Part of a small language model's weights: local attention windows.
Each number is 128 + 24 x the weight over its row's rms, rounded and kept within 0 to 255. Layers, rows and columns count from 0. The size above them is the row's rms in percent of the matrix's.

# layer 4 MLP gate, 1536x768, rms 0.0217, rows 1533-1535, columns 512-639
size [ 97 102  99]
[[130 172 128 144 163 170 136 143 108 114 125 114 150 131 134 127 150 117 128 104 149 118 151  92 118 158 148 105  80 138 126 110 159 124 115 120 113 166 136 136 131 132 154 146 160 121 123 172  88 151 195 118 124 116  98 128 156 146 173 118 119  64 126 108 125 168 112 120 122 107 127 125 125 143 164 124 163 136 131 140 176 149 134 107 173 162 144 106 112 149 111  80 173 118 166  99 154 125 120 119 102 116 131 117 120 124 133 159 118 109 167 119 129 124 122 132 103 116 125 109 127 132 173 151 136 116 159 103]
 [118 142 127 150  59  87 116 134 128 135 126  94 132 124  98 149 124 149 145 114 135 147 158 120 100  86  97  84 120 127 130 100 128 133 115 113 119 126 129 136 183 161 158 130  89 130 157 150  95 117 113 139  88 116 123 101 133 112 118  98 135 110 121 126  88 115 145 125 146 136 129 148  89 155 111 127  99 146 176 181 114 129 115  84 115 126 122 159 104 133 119 177 114 137 119 139 104 135 131 125 120 116  81 122 149 170 128 124  80 136 116 158 123 134 127 129 137 104 118 102 151 118 130 156 138  88 115 102]
 [128 180 152 138 123 131 106  69 151 125  92 119 213 129 112 120 121 133 156 111 129 128 149 122 125 125  72  91 130 162 115 144 122 142  94 124  88 154 135 143 103 123  87 110 102  97 141  99 138 124 105  95 111 140  96 117 137 137 124 137  97 107 132 108 126 152  73 140 136 107 135 134 132 129  98 123  84 119 161 123 159  97 108  97 106 125 132 134 116 148  87 139 130 141 103 125 154 142 126 141 123 119  91 136  95 137 115 153 119 140 131 123 119 102 132 128 146 128  93 152 159 182  96 144 114 113 145  98]]
# layer 4 MLP up, 1536x768, rms 0.0208, rows 1533-1535, columns 512-639
size [ 99 100  95]
[[155 140 127 125 126  97 153 115  70 125 138 135 128 144 149 125 142 155 100 127 123 131 102  91  88 112 155 136 135 124 134 117 132 124 147 146 131 121 121 131 114 131 154 130 166 154 167 134 140 118 151  97 101 124 116 132 101  81 108 145 107  85 121 105 111  93  78 112 119  86  97 161 113 160 120 102 124 108 155 121 156 152 160 143 141 119 132 139 159 110 117 164 143  96 108 120 117 152 105 156 123 115 128 110 173  53 131  70 132 165 115 136 145 169 113 132 146 153 114 101 109 144 122 136  96 134 155 127]
 [122 143 139 119 140 125 106 139 150 164 123 125 113 150 109 137 176 154 123 130 126 133 112  98  90 119 125 127 131  98 143 161  94 145 137 172 126 120 100  99  83 176 121 131 168 181 113 155 125  50 117 117 125 104 146 131 170 140 124  98 131 135 134 151 124 142 163 131 139 143 131 101 101 179 138 114 110 120 148 162 157 112 140 149 136 152 128 127 106  98 152 166 126 131 142  98 129 118 126 104 152 113 120 176 160 157 168 158 112 145 110 138 135 122  96 119 121 129 155 150 107 121 136 152 166 127 122 111]
 [105 111 124  94 128 159 152 138 144 114 106 138 102 106  76 104 156 145 111 127  71 139  95  93 112 118 158 111 134 126 127 127 131 148 109 145 108 125  84 110 129 130  96 133 112 130 157 121 162 119 123 123 146 175  61 178 179 101 132 102 151 119 142 118 122 126 127 144 116 106 141  63 157 120 103 162  98 151 131 131  82 131 155 141 142  57 126 144 114 111 143 129 171  98 130 153  94 158 122 138 131 119 109 187  77 159 159 114 126 140  81 159 150 154 134 139 116 131 130 141 125 154 154 119 161 106  96 118]]
# layer 4 MLP down (transposed), 1536x768, rms 0.0173, rows 1533-1535, columns 512-639
size [ 96 100  94]
[[151 159 116 108  85 168 142 198 104 136 125 116 139 112 122 189 112 152 102 114 104 107 103 119 101 154 126 114 138 138 153  80 125 151 180 175  69 146 112  95 150 115 119 108 135 107 106 120 138 129 122 172 165  78 176 126 152 114 146 110 135 124 195 139  97 126 152 121  93  82 134  83 120 114  78 135 118 160 160 133 134 100 119 145 128  85 129 149 137  99  81  99 110 123 116 129  92 110  97 207 155 105 127 150 139 131 106 107 163 163 120 100 148 149 123 134 147  62 100 104  95  85 111 122 117 122 130 145]
 [137  96 163 124 133 103 149 125 134 122 137 138 131 162 107 101 125 146 137 116 172 131 123 117 158 115 138 120  98 144 183 125 171 162 133 147 128 124 121 145  90 141 112  98 175 130 122 113 122 156 148 147 159 126 165 119 129 144 180 134 153 155 122 151 150 134 153  81 147 135 157 122 115 117  92 156 105 101 119 109 110  85  85 102 159 126 155 140 100 145  94 162 114 147 128 119 126 110 114 146 159 138 155 126 109 110 151 119  90 132  98 125 121 105 168 158  98 112  89 132 141 142 106 131  86 174 121 115]
 [ 91 104 123 179 128 134 101 107 155  70 164 154 122 128 137 145 103 118 104 151 158 153 163 135 132 140  86 174 134 121 151 158 100 106 104  93 113 140 173 143 167 105 116 153 121 145 126 135  89 142 101 127 118 126 149 118 131 149 122 134 123 133 146 146 154 133 179 161 131 115 122 181 144 161 138 157 135 108 100 125 156 135 132 120 133 143 141 111 160 132 131 106 130 125 127 158 151 132 126 115  85 132 139 117 143 161 127  94 137 104 151  88 131 139 115 132  95 127 169 132 106 119 106 107 131 145 105  88]]